config.yaml
n_layer: 17
d_model: 448
n_head: 7
n_kv_head: 7
head_dim: 64
d_mlp: 1344
vocab_size: 2048
activation: "tanh_gelu"
norm: "layernorm"
norm_place: "pre"
norm_eps: 1e-05
positions: "learned+rope"
rope_base: 10000.0
rope_fraction: 1.0
qk_norm: false
attn_scale: 0.125
bias: "all"
tie_embeddings: true
parallel_block: true
init: "uniform"
init_std_qkv: 0.0296
init_std_o: 0.00507
init_std_up: 0.0296
init_std_down: 0.00293
init_out_by_depth: true
optimizer: "muon"
lr: 0.00659
lr_mult_up: 1.46
lr_mult_down: 0.7
beta1: 0.95
lr_head: 0.00339
warmup_steps: 200
schedule: "wsd"
decay_fraction: 0.573
decay_shape: "linear"
final_lr_fraction: 0.0
batch_tokens: 65536
seq_len: 1024
doc_mask: true
train_tokens: 569800000
steps: 8695
dataset: "wikipedia_en"
Each number is 500 + 40 x the weight over its row's rms, rounded and kept within 0 to 999. Layers, rows and columns count from 0. Numbers have three digits each. The size before them is the row's rms in percent of the matrix's.

# layer 6 attention value, 448x448, rms 0.0812, rows 114-357, columns 0-55
105:424464471544513521591480466503461455456432507506524406525490467475513482558496523476481486485482535534554472549511497439508530422574489499512471494509501472521587531541
098:507502447434458521521567446542576487529504536501545505471560466468571530479540476587524531464541482514449467532510479506483483498452491457496455546462425527483517505574
090:561469481551603507534524458491541491544510543553538467546526542491512505473525537472463476511568511463500494466520559497505494488509468502488544477543572503527545492481
093:482443485533481478478480492479463492476453486528470404472540468503575478453519587461457593499441505491482491517543457552515408441487490437447490540471527518494593533556
104:504544505425502484510490561495482472511548584467498500489566534492553586482474500425480491526511511456449525464510490572470469475461485483454463451535486470505529517498
093:478479448453411461600472477530526520592582467616454482588456472544432459494473548499459529513521502492493453535461456480530558496562475547531492495470493459527495479509
106:469480528489518552521485520485466480493539434499523454462508531544452463489551431485413543539472492461546553537490495507496548458486452469470442439522510446490497500452
099:474474563512501432579437467458529496542494460490522500464432514451520542492572540557552479474566496524456512399509498461523477521544497478558613507500533497565465481505
098:471483521467490581415479464485516513500489454499534467544503524488448480559543456498476454428557504504465477457501495496495482471510436446518495438517536482521507477548
096:495537576472498579410499469541460543535521573457451525439557478435508519473556539484506463485522503481395496438498538480528457564473488499485541556450439560504513587485
103:509506574583475518490527460497530507567471476570509439528515546487509477448544534570550544490489500495500499519554551519505496476493441457533464454511480512487426545538
092:352512442460487590480523536462497548453543511505491475507453496468550514509518553472484525439477435493497478456462561525484490518455477473554456558530426578478481425513
092:475547471511501547528453518475434455478498552536520512486473475524513561517523621524520516510513499517501486514498586535472564479469564565576534503565570525505574521516
104:506479468491594497489510446488506461512472387448490442413470566474565498449530478482481494472457537558566528565530508574514500538490418513482483503554561496528539541491
102:519429549471470498515508465540452565501429462503443495411468517483475555515458536511475499547495504399574547491480446521524529483498449526494485450497533442556569490528
098:443548530505563499433491503547527515530482525532503470514560557483552494530526595490521510557522500474586575439501481507494477513503489504481509412441536468482525534495
105:529487499480516485455512539489516551485517500542451462508495529499524547478532512586496450491510550513503558585561489577491428550512483482506509557495509520529565455502
101:478497458472437442514548537541493521516490507508445554497486530418475517524479507490431497484512457568454508474482453427528523483455518471521472485499585506501488405486
108:547500473508483454491604483487612502500524515462499441503494491483466487531492493480499484367488506493490523500522476567540581505520533518505460506425524558481602468533
106:471524443437441490520567498484431490450524467500512468491488495533447518491418500524518487542532473512462492406512512560517509487511558461435473468579474491544431517514
103:454544461523524495543463480528511502489535511554483534547511503474478523433550518561506508497484457477490502532525497520457530496453534552484430447556503492466501567503
105:551427425496476558433526490504452523594472490510444529467515505444505470490501523497561487501394506523489531547466476536544524553494488425397532494447548539488496496526
102:531526552432463484461494412474468552442428464489577474472467425413561515531497546540527524474510521473517509518462488576567459451495422452484476455593542477491469480507
105:529475510491460493445444505498507471526517505476507569532519487488480507495443482495464458572447539501471524557485502497409519418517498527552563530499545464476476472449
104:438543451423509479537502468522497548471483455522520537431488525523494440500466478439572511537466522506442559480567491422536496538535502582454524432502453406527466569531
097:538502496572470525501500472567504485531486491493560450487433447456510470473479468504528497565502469462452496494549559552467502507519561458587498501531474461556496543623
107:441491568512581570464471496472442495520545516590489495469502469431546456531439502502468512488520468490550529497473499532488581558531437512526492507471516474473485523520
105:474523545552522543497512517519528527469539453488529589514524476529447507495433467443474507544472514479476450466451547490537478479441480526569527467435443506485477392510
103:532487469505530513540529491533558545503469552459528510539546493475518432514540530489509514551454468540571522572502488486522495539499477529563548448495524496523426523409
104:472510490550486489496506432476475449497495486485553490478498449537472567545470517515530497540517505537482495570480524526498494565522528474509467538560531491484473489499
100:500461433490458477454573485511504496431476543467512492482420471543488484474564521473519473499543491525498507453457449409532453500519468464503495518461520471516497481462
105:523464504553529541488487474555501489511412460506512482489465500556505512510461489512485503462607521491531562493452479501530483519536486516509590490522491581421504414541
100:528498502475490514491436454515472528423435495498474515482470554604520477479533547531548522547518491466460493493454558483483438467540492476443532562519494484553527535577
099:508538547474473483457506589558521449529515540529515538470494500465490476556542463530562538492573480436490584520508545483497521476501501465477578426481492564544504440548
107:561518454489437485548521515503516467503476540513526480483484550499454542516489538552523431523610466531473516555490500498593490508559494521501446444411550492479476501463
107:460542463515514510541506481446560488518474468441495464462416529547541491515454459577538457442507462486525431499524545560513565442526443493502562550518498502575468615480
105:447533533469451550485504523584554534490403496470427403500479569549519535506463472516533499488507530441524513559528530500513508505513477466512541484524478457466442485520
105:487514482489482526517498438512528524490461553539540541476474510436477436536510461543530492428493485420488531495489495472488583474548530468467437541564510562502437449491
103:505502502462455462500479482553520507477470555533472501506505475526491526527520479492549574506437506522434549486473436465478466442470517559555503539478506594454506529452
102:468484471474523515469534555469542479497526504476484507565532463509490468518481530481486448502446427510453555544487523532436494553584482522474472499428418458548538457517
102:523505438535505522506532513461506495561522507510537456539518540503553467502422438569488450546482394529523496451479506536505489477467516428503482519473523469506510524605
103:461479496506459471435552550507498509528461506426513510538514608551494484487505522500494502505418499503435550531485507461523558444614484462564512517472470461545580552484
102:570477493493501536581491478511473462476512451482479567487520517548434549519444478454535521490544481533511466472568474483553570580527501443532499522454564496545484499568
104:539501418486448472428547498513514502532503459419524522478556499449581536491477503515490468513468500489522531573525496546447528492440452491575506481499543539516473492530
104:521493463504439525465548472453466463531541480416489595467556475440378445482489535485527415514509535503543450478504526486461487476444451470543475516522482477458500520451
102:531552459515557459468461534496571503522516602551491519509494484497518548495499457490463451479450508471491500441606457515478535435526463483507536567549511482530505513483
100:586520524512471504469444591496482618472577564460478551463564534491515432511459491466442453447464531483479540457526523498557505533490588484500581552528545517487481531540
104:533491481500527539514512530511474467495528500515502568425510507525407414526595492504498536426473541506528470471423518471520481534512410528579582463521484515475465499480
102:525456495509489535539519466531518509500526471533588515538549451568493484507462447485556471432525517466490449522527553587471511508501488510484507546489507493519478534443
105:457520530460508443482481540479544516445457482498441569474526485495490468376517593474503474508503491491462542522417440585503446558454507522435476500480468535503468479492
104:457462578518492491486519519407481487505448470514550534470468517561459448490554472506563461436509521474527511535568531531516528527481472580519517476555545505445483502518
108:535545539519502475622430487559551475517503546512496437499426482508528524508532550417483483509478545525515610525542487488486408551494541477514374520433559536564511567521
102:531478458561545505536521491493492549545481504542482545548470474428524535510429515563550466500479483488557470477429444500488456514425503490509428483502453508485489525583
101:440534494490557491562491496589463469440489501454456506502536494450535541475473504474502502498492519528470515486452488514526507443487507435583462473440472555509515452488
104:467458543502578569486468560459468499534575470606600520531510553488539474508523532570607487462469496545513548544538502423492570474500568497468502520482483509505522471484
100:449547474484439628493485508476520488492482478483454547468550502515508533511526577584483484512493482508511545507506447506470418420486555469474454477543507565392468482513
105:458461462487483553582482428495482469517536467524433545478486418468447469472472519469471519488499473510510492394547472478472483432528478431545506508478431520496477551511
105:534506491463464540481462569389522475461467470455492515489542493494497450564579511529449472519448490443477473515507510543527485513562462548494534509475513528452595491468
105:500471537506457454486511460441496519523530471522486526470491561535467572489453512445570571451514507483480531414429469459511430457519469541474502525510442527550445594486
099:498533489480541548487478563484452492530490516548439542534492510468530467486490508516503535506595452530512469537492446474477438486490480547587531517507500501500592487439
097:503541526554538514490466493470450487567479475518441541466542502543527504534450425488433434497531497438519519531472516488468497465493495483431531504562449492582486497518
103:524460479462536504491589485465489468490498488479416533422547502501480497453571523529523574523499474503498512523541492506489518432568530487464497505484455560577508506497
103:542440511513508469494462555569540402492482435493529550539551521457519527468501507532461481549564476503542522490484531453441468439499562456450483501520529494486549536493
103:562548542518442522532475495423489440533515530510487512494457425504477464550546405524618525514568519446430487449524559465536479496513468533554465503504550471492526549566
104:477497506467502522465510509469530498516491481447526481384503496510545525525461462489468454560493491489546434556494528505513502453487465504495507542419595560469490512474
100:455494519527427407500527437508463552524514455564477455514504508564465413490506445445485486545501474529568560490511473534446547566400476530523471518415586473483508529467
093:508470507502587490533518454471494527458522487564487556492536498527486549485526499467550580459525504530511556533487466558548514554508482487494440418560474482494494490492
106:428508513561459492510561492440499475475525387455519507560536481485470494520598489456475539487480517525533540471484516496479532511515528484452480518470473435463483500480
104:498483493490565456480506572532492528463576512529521477478509494454494550540531555531464511481497522454493499507396475587493506452521453493495420499490543457538464500499
105:507504524502533499580539502459478451503527470473536515534495529487517452500436459513490473475488481541472512403477499486486497464491479487505494445506532566496485452529
106:498498466469534472492474493515525524545416522533464544499443569534461485502518515522444458446488434474486458526578529460509441541481496478464534492424487559514603553496
102:482568508492531505528510507497511480548461427495481506463492478540451489459545477498516522466409519498459451451504439508509512483476500465573535494499516501507471519428
100:539486487464490464493537502526558517510428575527457542502554533513579438555456442469523480489562464518546456483457455518534457534375524548483500422517510530474444535504
104:561494539547486469502430518443521475507439490517436516498578513475467451450395544481463521487430573468484492385534457565490564600484561557488549515462479528500472520474
108:506581506600505430536439470526528540496436478457569555538466554408526496528545498444538509466525457477524443464454444454507517519523439548519485441439587530449496528431
102:570514626419415514432445463452513436544574436495455488456534525523543503481475468489562511509469515475541549534586442542469482452507504448484528522474456502453579473449
100:467502505460565497493516486458477444500462480423475466493445571455471408546526468531518516536489541489451457416429488432482524391469579487576435511512532543555544523464
104:550507537538478519495490509477517505523433440453514523539491556484488480564496468554527506470545605504473502528542574487478542574511455535480505517561457435441452483561
091:444478556460525466525496557484513509416494501449542495502551509505481494515605480539601469485495545390539551483575489558503513515540506501460477455480412488520554513525
095:523574511466517500546562566484496506561459517432509486477505528544452476560505479435574467467464568473482467497426502538487468503494585514475498513475433597495506473482
099:495444391489463439480518436511534487514460485452450500561496486534454565551487515559504492493551564470528475462496485542509471496536526448478548465498548461496481506450
096:486427545547517578533503495498533513523544548510513506479531505464540485429546491573479444524458567479443511426453535533465495475516477510458572505475538472499504510470
090:489463464544478496418461528513450463449539463482543581477498521540478550507448498467528506479512476515401491516509498467469536519485569551483471565464472513434574505493
096:510412572513546447436479527590505371547475480483517485451506601541463451491579509490506487482462498591482548493506513509512506514475505470413468553472541531456588490535
092:490523513414521457513514436456564503515468472480511488501410488512438553504487451599487495526514468564468503586499498504490479403494529486515515498533545526468566507405
092:548481574519504491498469493516522503553513582458460579485422466515460427561436502462531546484516459503506379474477489527478416482508507551503474487503521505404515508479
099:421436416492516556413513535526495555515551475453433542512495500452495483492495537527493561485515492553517478488504450534496502522518465479510523515444480501477525484474
095:443486495459487513501531489479554448444462483523540563534503509427489524523534461544484463514532488541557479535482471452521592471494442525580481466512494483537507523483
095:500486536537535450470417446526484456493586458437470525474521525482505526483503465524546439472527516488531545445493523479517458454505556492518503468460481527536568548444
098:519447482470519449524537539465526480526474587464527504426524540531545446512496527489485500536569499466486530429465427505454498475511433445505497470483543421472398506475
094:519498500492540512471554420520541475475586450541445443449409509478535510467498466506518492427475531482508462500504455551469457486507435527499439479586545591549414472499
096:479512536532469547463576512480486444460523489457522527479519420506602474518513460484498539492428557486500449495530540465427520576489459523503444464485513448547484476549
096:446500501465468521492511415451466549561505516521481549476476515510516510549533538365502471544472541442561545470546500524550496522451503525500534471547468575606464505460
096:549483429517478532483471487472508505508543562391550431474427577438487550543502533506478592463470467535500428521493491569471497544415482501512515537495530499529478538475
098:493425494562476575489527418454474480451495516466503443497492487510482504544478490482503568543458506460477508516416466522486486481530519502502502416481497513515487512464
095:495488478485445468431489501467499377553502426506472489568523495557528485504498542517545521533499527481527477520440521518510523531457478436491487510595518529515479557520
094:464495516541452533513530498515550530522485540439438465472458499509513507535533467417519487488478459513527457522459481527501538476407496487453452523427450544539432488531
095:536537537483447543436546529480596482499479470397516499457527519571518484479443430387517482459488492521570484513503503565533463432480546531503420512578535547469512543497
103:448520564542533515524539492461532501511516554459470398513490470466482545517502487451489525442429547426486516536538471509517574481513462529477506492513451429535478549499
086:517562522546518426467501527471495478580454454538495476541496494468490518442503587475539455460465515427461528431460561522467499538529420520508484481449525547507452465538
092:445450557405512553489481474439452539496528527544569527547517501501490511520493488485526536465508537511487584547489486550501578493637499554533516474521467501494477576479
091:574532502532452515481508511528581490473478564481526453512509421565458484561553569580481511487514461498564440557461501525501439565510486470478527437474475501472489528514
104:469523479533474519507538551508595484479521516493446487485506476513519497484485490463524527497535548460543471537480523578519485505532468526485561505456481565450388531464
091:591527531525541625448548491505476502511489489512518470512473556495520497448465532475546532492479468490546513509479538439446556521489536488508500502530553585493501502514
097:477512448509485444534453501452469483455457445528422457478562472474462544493539440447509516510511474435544512525481485498493564539458541485503444450513504535522510471492
095:520490452463494488487406545596526514409442444494504381500514505504499498445503527543424505524465570585470600523592522531495466526492479486520477448389496499479516441484
095:512564448429465488468441566483550541483502424432525571553502463503426517490523485533460460530517410566561483421520476573442513530498465481573461503521474508474579485489
096:528501460499447491545529410511449414506506478470547485494468475503427526506503425537532494507378464511490489489496517507513447476506496558464543456507535426451508522437
102:536514520405581526490421537441540547513539507494559432529539533457502510489584478515499487520521498473500505495502572519517487452480460511465558574486470540535485521492
096:525446497538434440446459523541501443515491597530440463458452503495479498493485492562441452478509527428502558469463486503579542517482504472508456480439505531494457418493
097:563503483418524451409464533457424503460472505507550519481480578502493534494490526472566478527510463460477536459532475522471523499405528512462512471515565451495496500517
092:426506436450493524554545491444544436445485372542405465494565521473528443494514553528515493551551521550523544508474536470489442473477472469451465423453491485568492498566
100:514465489560450526527474505588552554450455503514492621478492455394423491501522485485442463508547559448515525494439491498479430498426515584469481549484450482497440552541
100:502503536517522445454494477516404462449457476484468592585535535441462565581550502517530510548490467497490537482412396503524495496467494459504514481518513500455571567588
101:490451515473566539489484528587489428506504467451462452489480496447520534470473486515442459469511496475467547544526430493438496448458496528507397517558515540520474428490
094:533467524567499562525503491489482495513480495475518571507476435554506513485465588530483521518488486487519501463502557595571501528459488534403519567534489460513435460407
096:464499493524505468534478540479497514547423535590557434515487556508444489540526503521443515497509513516527598589458495495544451561541499478479466519449537512527501464505
094:501510483513502485536479554487508501550467459471440544541508466483582421449533563543433516509533521525434507556481505475532541471539532444443478570544441432523519464501
093:464494457518445502462496487549473543552442569426532510509554541588582496442450502598526597470541454453519516511421465527485539479522530508520446531479446515464461475464
094:554487575533524505529501449447552532492547500547510528518431528424523580448436511541517492548526492502510493488492455538431524534460492504540562426550515501538487454531
092:517550544510503557586448507449459512477537467493506543393499490494472527532537596370501534539418456466505501541495552506542539501442515540399430468530490502474486461488
098:527420492501522547440523538562526483481505512517559551540488525496461456592474495410449523480452493511502532488553442536549522526444493467480516597446571505571508479487
094:570497565440524502539512485482422415532498531544489483483534500536496527500486535514440583478423445511470531463539552542462555448599476503540486519474528514544567578466
097:508413539527531514444418578509448557610424546495483494459499516537433471463486513545577538467499483440467477500577510500490586498435484486479507500544533463489553558603
096:533527449504468511451493567485500467616507567513499469547480454535505515463568507497468539505503507486547465436458530505504491539427490540384486562527538422589420507471
106:516484519529451489578528499529473444443560462519550434486514517506501481586562546481526482484476512507516508568494543511515429605520502485462506474517563534446498532551
099:453478426485503498513496480551447548484493474523502508517566466483586510588454541475513474436540570495501466525523401554501488491582572486447443508567457433508474525465
094:517481487498480544456464525526416452467535471484503462490494501517457494533502460568423478457527479435374536535496452528560470491579528468453457544514450530447487482500
096:428513518531534495518448562534441480452531477557467466506538475512448451512554492517460475477535493449477494458464480491479531513470536466502481591462497496529507529512
093:496422556594593506501501565549499558525506552535504484506527428532410530482541520433510544521502461469515544511524491543464510488449480531482501453447439521516533441476
104:500442434487483524522508479435547557462500460549488433466500451439511494568489444468483530491582516487520521546521466521472455546598522435571441528466485486506504465411
094:524489478491490425445497537479476498472520512520431487531501535426421470417561575563501405507466447534417478520478578522512452518488463532455471526504466506544380513549
095:568463446500486473534517528514561503554488459496456585460431462491454543454473497459490541507467513496557552464474428481544471484522508511503447562527465422510488519516
092:501494508511482445511480509463467536571553454549480516485491406522507531474476535452469492500556484491551487455490518501581558512483506487478503531517506437521531506409
089:461508505459529428534522474482504502562441600543458522464378494575515504463507433508484518389471482532501499538532462490495583488456497519518469448570491450491514465441
100:526468507497529490559497492500558526466445531498439515464492477521551447535534458530504475498488381505461590518432504461520461500511540507518527481529487486510501458475
091:573542518523507513533439483468517530542563525464535510487440391450462488525472361453515495530443482488536472461472551479530519526507478429523521582452487574447481524527
090:487516476539532539538485496488529483431530497479486435533492466460424546579471500494505442454479469556554517519455497455485479457444488481491509520488472554507520522486
093:467523500384400516524459541519479465453463473492576534574515484455443494451458494542465495589516442552395535511498445509494518456501582525432536490533498525491492510515
103:547494434502536495504477516511534506498516530482484506519486528478518486480553491544488487488449488458518445482485478437420524418479502540482512508524556511509515477530
100:435482532528522456536516547495515513541513551513495518473511512449533508483490442517521484490438526426422466553496553471531509533576492464493497534517536448498492497516
090:509529394471496462466532452436575524536482490515521537516573435482542494510575510501563496547543517424507433494493464502502577501545548472485495536528466560534576552552
099:503505505551538453460444516511469513522513545482492457514533514522546511459528498442497532474469460539500489505571494463590474505492483488476438454452452439529519565512
104:437455583509451519505503495447553497531518464447417537481518474510450460478550482470509530474477488492472534543561541537407540481512550601516500500511553495511550522460
100:529492489523536566543497475517586482532485474481525477460512479502507544516533484544469501539464496520531459556557439536472472533509539450539458625538514509495482498472
092:477540507520483467474515500452535497505487523442489486518528494502453560464486466541574500490469490508450515464421530514411487535465615519546511501533587503516523460505
097:481465561461502491572516545460519592474451516511471536500544454500531396440462560562495484451543554491554526487450472478521489541506504556577449502503594464450509517504
098:437460482554499455477511461396463524575543553484548417552481545487493496508546482409579521524553457500522506445513485577528470515448488528453464558486546454519556502561
100:502540466489505491493500425516474526399500519488491452498471537512536522517521506487546492494499462530507472541466502474583520514515516515457484553480428496526505499507
098:484481550523402505482463504506471530582529513557492604541448477480525502438491485453503536477504493461459532406465528414512417438558488565493504546522465505465401556548
103:434552502479519447528519522553518394460493539475447479588522495477529592494495527481484577478428492602501497482523607503438505508533558444496470508539466471441527496468
097:522445498536447532524507537485454474489546523474481464449540428493434537525536472463524455507468597564476394489527527502486449498535540461462534518393532478482490503613
105:524481518536536476508455555512474499462507497465476544458487528540543486489512468506465521545483409514438468468498498538509479499520488550499520544448527538468471482495
099:492484494483569516543559419443568403454477518507466527467495517487442526500460531463484473444502470497473538545571484544449509501532448432455463562534532567554498520442
109:542518468493492520451453470546496499490467456434490473459486525466527546473447521489469540511486502498518414521443501479509539530481442546473511497453502515446454450474
103:435427555466538495413597536548520563475477522501482461466533469520505547449511482457488505514488458447460543584518502527462452460491496501496528515448426412547445521553
101:486486496518535504450518464506461496534516491528466493514542503466552438537500494519496529452455530539546592531496493536534504489473468439440503546457572552516457409549
105:552498517482513543475487553465563412488559425508401551491522550491476544434410497502525453509485562578550576539522524428475488519504546479488444443515561506459489460512
100:541512549502505597470531546475541491480491475461471424512503467459475489503459565479478466522488506484474488473523471536518546436509443536489551535529402551480513464463
100:546519487495535487461505400514464519475477434505533458519528489500485519491542472479509482526448471548516404535530496551563553538509591531564461525543495446488495506513
095:489483489507491506521422492579534536529518475541431587523511466485549478460429508488476519523533562523477537451572522519477491539512516466521498519502445503556447489477
094:526417568574464463494481557527565563566468456512540556520488460522517520393492476528471445492535520485493571461508506503527467555468486521501465495499544509522473553526
100:486495550439503520512502499457548493545398513454491543538487471433550498587486511499481437460438538529574451522482526553494540456479619442509453477492532488501477536391
101:467472520442445468494573488553538499486508492571503493418502512552442505446465565479502525489562513446497446458591524488486487418484468518487465513501467520499497509434
101:505518552522472464492533558506533508518391530477438440447511436541531527647600512475468553474542478483500422486526501472449535480485549472441467560529447500517500532627
101:535526477520464473558494554467518479505501490560476494484509429538490472486429472611600496455434484462509539538503525501558517486484565515514483450548492488446532480486
102:528499440494509496486572458436491495491451461452553493494511504470424526575513583499508450452457453498519503534498516531525459528522470541479489459566500518468579468477
107:518480503473449545454517531531484477534538517481537497479545575492510442457563509494537431589556516551434573505520468486594455487533522506498540474545453483436439555558
099:445500503492467439528516464439547485540476509540601452422525465555514471483550503433580518493476529505491474486418511525530488471512511461514392552560562485490453465496
098:450533508534439546424493501548515548509550536523445490465533494490509441523533528499445490543460481474523487445495450489573528497483482509517530490437508501528462501528
105:491551403525522486516487429467471530453491465528522490529590556453555468513518496524557489458465549490516481490506477459523532505641506492441544490540526533513557510550
107:524498493514534503548531545525401510472511543483514526482495480480472487522479519498497612496452526557497526535475483405482477465477540483490459557513518487455530517469
101:477530482568613411475436494486476511484456593479540503534504501550441526432539428613546519471445527471505464463495510464496506483538495490512468520560537453510551499476
097:435502507475551489434499495507451484444503520457529610542529543442503490548460505489523461526553462506454527530483386455512507445522463471521570448542532512559535577509
104:530412552487475527504464568479437446519554473505466468431482603447471494454548497543442469564466463459546535473517493509427472492511545516473476501482474431548503557486
107:468515489509460481468502477544435495543433564518424488474515558456521450426502542502499533514493437531488473521456495530522527444530483477626538519512540494470509521500
107:542552463552474517505500537514571458493541484516515475478539417429552503470480533479481412496444470507438491486561543533601473518547523538521463519567417561490503516474
106:450545498481472437472441504545527501491561507460503538522490451487484539566515479454554519493556482492564475532497497502453432520469571511533526525521512560511495461553
101:537539523536571547496479511492463537519473445474479502483484481456530527558498456548505584471490509497502486466438480512486483552489532572534510480507406552482491452557
103:480511511495453474413591467483537465557554475504507422475481485468514525510516442549489505470469486451502542547508471551488489540568512510518533487584522489465509445540
101:519574471525484477480453467510505513475463511495542466468520554510477517524452519537452532480464495528499466494509559478444473470546522439506470533549504575520525489497
099:474534431480535491486501475525485512554512525512533522493504473514519469426512486480439526473540539578516457543480536507511595456566524520502507543499486496440511472472
098:485526510448520406504544426496503496531516492555481506527471485549538472527532473445431510431500457436476444465602435557504478492476475447530526530467483471494518584524
093:540518522603474506466542488451440524490491554570441473561502538534487480474484518490574520458471473467558559524424482443490438489515423503450516527477479431533527598540
104:518530477472558460436499508510504518420435556449510461514488453510508582554510487507506468492501455479535503489533514502520508493524490484529505528541464483573530517487
100:549502547570480432505556473515499617498554592447475460530429523524494483536489524489541475491513522441482496423573515548481445571512539566521497406492488563478453486575
105:484500494493497506488513437554541421483510426508509527561502521429492520577433578465478443530501566506482485501479393547506496496513508502568481504479494565510476560561
106:519473462455478538588550404560500540460475461564568517456502476490550451484522531601504581509527491450476485485558521581545502402437453547526472556545469487506497511436
110:484510558443522497488545501479512479460541511528439521559533543486532442497460529556545442588540547542488493490482534487564523450473483484417520469396453552532450470548
101:525461489467532592497506472516468500520487474548527503468486428508500484524544498415494517523540503496463494442482475559462550520514491481447547473508513506507520509475
098:488513558567497474568561520596458519416524528433568484512513511469516526534439447537450460533499425456445517458572525537442538467542531474534479562538484509550528465457
096:533456494475472530554570453436468490455449456510459507498548426463523506444446481501497488532454499587541546478537453440517501516488555463494534516505516462456584507520
100:503413498557497520447472511579477444521477484461464478532465595499563477491433491555503497553513540451540517524591537488546506610454552469491519564548528498610537393555
102:429479496501433490600534480475533457476530471493514511500518496507475498534491461499515456599537519526547522445453475543444519451573445481578484504527464482495529535418
099:503514481484525491523493479461519460460589544446499512498555491501453494466532454514465486448472473503455449609548514515539512445467515493483502508529529455507528520498
104:512579546425553438558442480506511493447537492505517570522504581449528507546511533522517513472540517496555477539490579518496557428545464471480521454506487534473452525516
104:511507517518566479467502435477503471464461489469535495527570539496503446489456474503455554426518484484431560533463560518412422522535510454525537451563553492541468507487
113:429579477435501502545507494501450517492573442525453460517511500491570467488519548423480509501498450497540607528440531465597505594503510543492507521589454510509515433522
100:406481483467499508512528489472473516575538508473590492548501528478543454484481526527471584498487536526564485462497511455480464446481551447535502498518537515503525556478
102:503422511535435555478504571548501497493471467448447495439501499501528539562457569475446565530462512522534471525519507508531516501510518506564560460499445489468525573544
100:456467519494496480504502479500504415562473443472500453483516527511503474501461529511528497523528570458580567495536549537505519497458400490554524516526493532453481504501
101:571471581441509522486536510448480554556458467519486518467556527444548539471460457529491545500424511478456487553487514510447588509635432524527521475520472483483439480463
110:495438508411452431463449494554468494477473449507430469472533467505523534515497584526470502476470461486509426502527458489525459593425495466535555560506512509504499459518
099:491449476499479453390412530534468527423560462442551525475558515538474480481467489443487494399574538550585472514541519478494498547541465523500502461564612485511522456548
098:464477464411551467490488495525434552534481508511596420548483456542524430459501490542560501524477531553542568494542552458499510556488502459499506484499525470536477455524
102:517516551500501538485485482533482544571488468523521507495469492567471469505533496423462504537552486467498482448531486434432424503576524515463531529503482429606534583509
095:475475449509448496475484495532404543497532534481456494512561538509505519480473475478509505501488535485487462460487558481505539494508487477500539454506480468448465555533
088:507448527489536534475548482484455571544510519639472457495518505464498466482512481469502551541447437480501522443497431510537418426535485505521439485525436594534431525503
099:536517518532495477485443569482556453520460520493507491445515452491562525398445525511534508409512525486492444451541548561539531516423422507484512459524450546457539484542
094:475524480496493510431397553480498499516563528430496544468479514564468472487470441544538445453494545502537503459480570417487571522488472531429508577484501453466604468525
096:536503620532572509456423410518442485509516488560548486421514486405481574531474524484473553503520498486490533512565479525522477478486435473507485479470506455482441475466
093:522538534529469526394487453537513542487488593479460530429503572498531492462562481495513577548452448519472567555581449486474437481520431542554471482498465428478451505522
096:509526473455517486455585426533535515515531538445550561517498518573434500459456461500485613513472525461583550532463484458405563444441461472515454444494504455471530569520
097:512546489534398496516545504543494477479507466492511525532516513466488537552481407492458512515517424451464603470506443543429489465453551495585447464483519442440502416505
094:474523480452554477439542514490559447516516489433469418477499545502550506544511462483462577565503482457506594576495548527513565496522525507511477493483525533537542498438
098:500491447507523491549467491568474439546565485446429500472462486500515528527461568507479433463459526495533560560506479527511508493495447498535496478487549412539476552523
097:423465479518447488461452501464567552546512545433494466529464600545465494564453469470513438530515559486482540568510442495487537558504485524523439438504553493492529441490
094:519428434490454467559468488522520521450503506498512583497469411521483506472457518505556459478492576479522514516440496498510546543492501498453527493520484529523451446574
093:489462452590480540490434589492490524524504500574522558573511483528415480540532514477437540498502482419485462587523513419500489486421515528522519495579512493511471531510
096:528515523503464518543498456469462501523509545542494427499560414528543461507467564546474544478499488442486539522500505537490493447459401525530576555497541478575524539501
095:524450494453496572531528543468521500499439511568480549468446534490540491547516567446577503494510462605450534468439490543520528507497535412446516557497529504598525528530
092:468583536556449485540524452541453582539563554476485497516517482536486460505463571463540475484514429532528512484500511543484454516533555451481480519487496517510498523517
089:455553500539463479518520455391550432503526563496489466577443466441473472444517475486596488524445523525508433532555486514535518449456518503526505543428500483526502482571
088:455615542461491485552407452542441501501517509485492511527517465445574540519513500498506529518521461491470500509497471516512448537468502523501596484545522501471503505524
100:463510500485541552472506463443455500463497509473463505484455556458439412494506516442522534476492471528500473522498497464487410546484515540439471501574470497486560498491
096:449521553492446501587518505543514413483528584478524557477503503546474569545464546572476408497601458504483536542516494483448452539504445487407484428535470472528442544486
095:535526524537517493539521443492503569472527524475516519475574561486519504485509463483493524483495501538541571448450465404507542585467530501457456593517495528479561504490
096:485528367471536542481527560447461492509539452442471585461518437470533518524502485525463503567576464511505442505492538542535455463545564468426422483517467458556588492499
095:534471466494435463499503509538500519439479508500433494517521475469419498494460406473550506439517545482464540503497464497584521444454543538512473473572536470463478575512
092:474496522479549508509529483537413518522531536453447447520491503447563543575569548494433586436493513572489476464494478498504541517475506495507525495473512427532463545555
092:531528456491515572519547542563543396512449494500512440455544454513546495518529473491513447514518442495530570549497506414475406459479443500491518489412464493506510468440
092:497526527502472532531468541600505501424532520547416431485503477481457487494558471509520514510526519492487489460522451516559559522457527525519448549492443523469491528421
090:568531479514471466471477497528518487526565505495517463502530495485489432533531515554583576396532476559465460456495515477581497497510463525527506404531523499507455556536
090:489542497605493509514490501392494552420535501459483495541472498491516516474511435469481522520467410421505466497474485485487509484658499497428509529492520552492536533463
096:542495484530543514507441533527464457512528488484519540520500431465483562423487527474600485504549457497519519489528459543477576512567499430514427485549446500563565478519
097:496482555510560489505432415492524518489524459541460480500531611452510488518577497498556444581563499453552531495498506505606519538504485450416612417549477447516436573532
092:446475483428564456462540452452488474523504545511450483469514523471506489484510463567411509437535488521442463420523492493528499505466473444566480429473529516562478534574
094:541509513572530501480399474439525555475554524476542474523520477476494501474478394521459492513509527507509490439498534522504477517410453591560462503576510536481500473506
090:486465502495475445491515461539489502460477517495506528480453490521457510556568520452504529498607472492497546560548538495508453536555511523546494506447466460525533425555
098:433472517463506465492436494513497572441550513594543574485554484545505448501513518524440452498519483525430546441590436561538467499531515486460464463468557460501546494470
096:428445476496547478507491544515481506497503511513531503454473526486485462546507554479509487560586516450513538550443529472444462470488450521457550587443455495563457502584
098:509487498464532591434527505486476593529592522485531426521562450569467554436457488565483451556481602471525489535481428474513474481591493422473501532536475482458465539473
094:483479539548502563483504478492492477501534562552539558547536453482494445506484483479517497529535484487516512458481511471450413511516463551576444528586488452528453531500
097:530477509532477534514473469512519482579514558479551484492482567544469447506526600495457495544536522438476427451509557463543470507491476413472467497518491509530550537511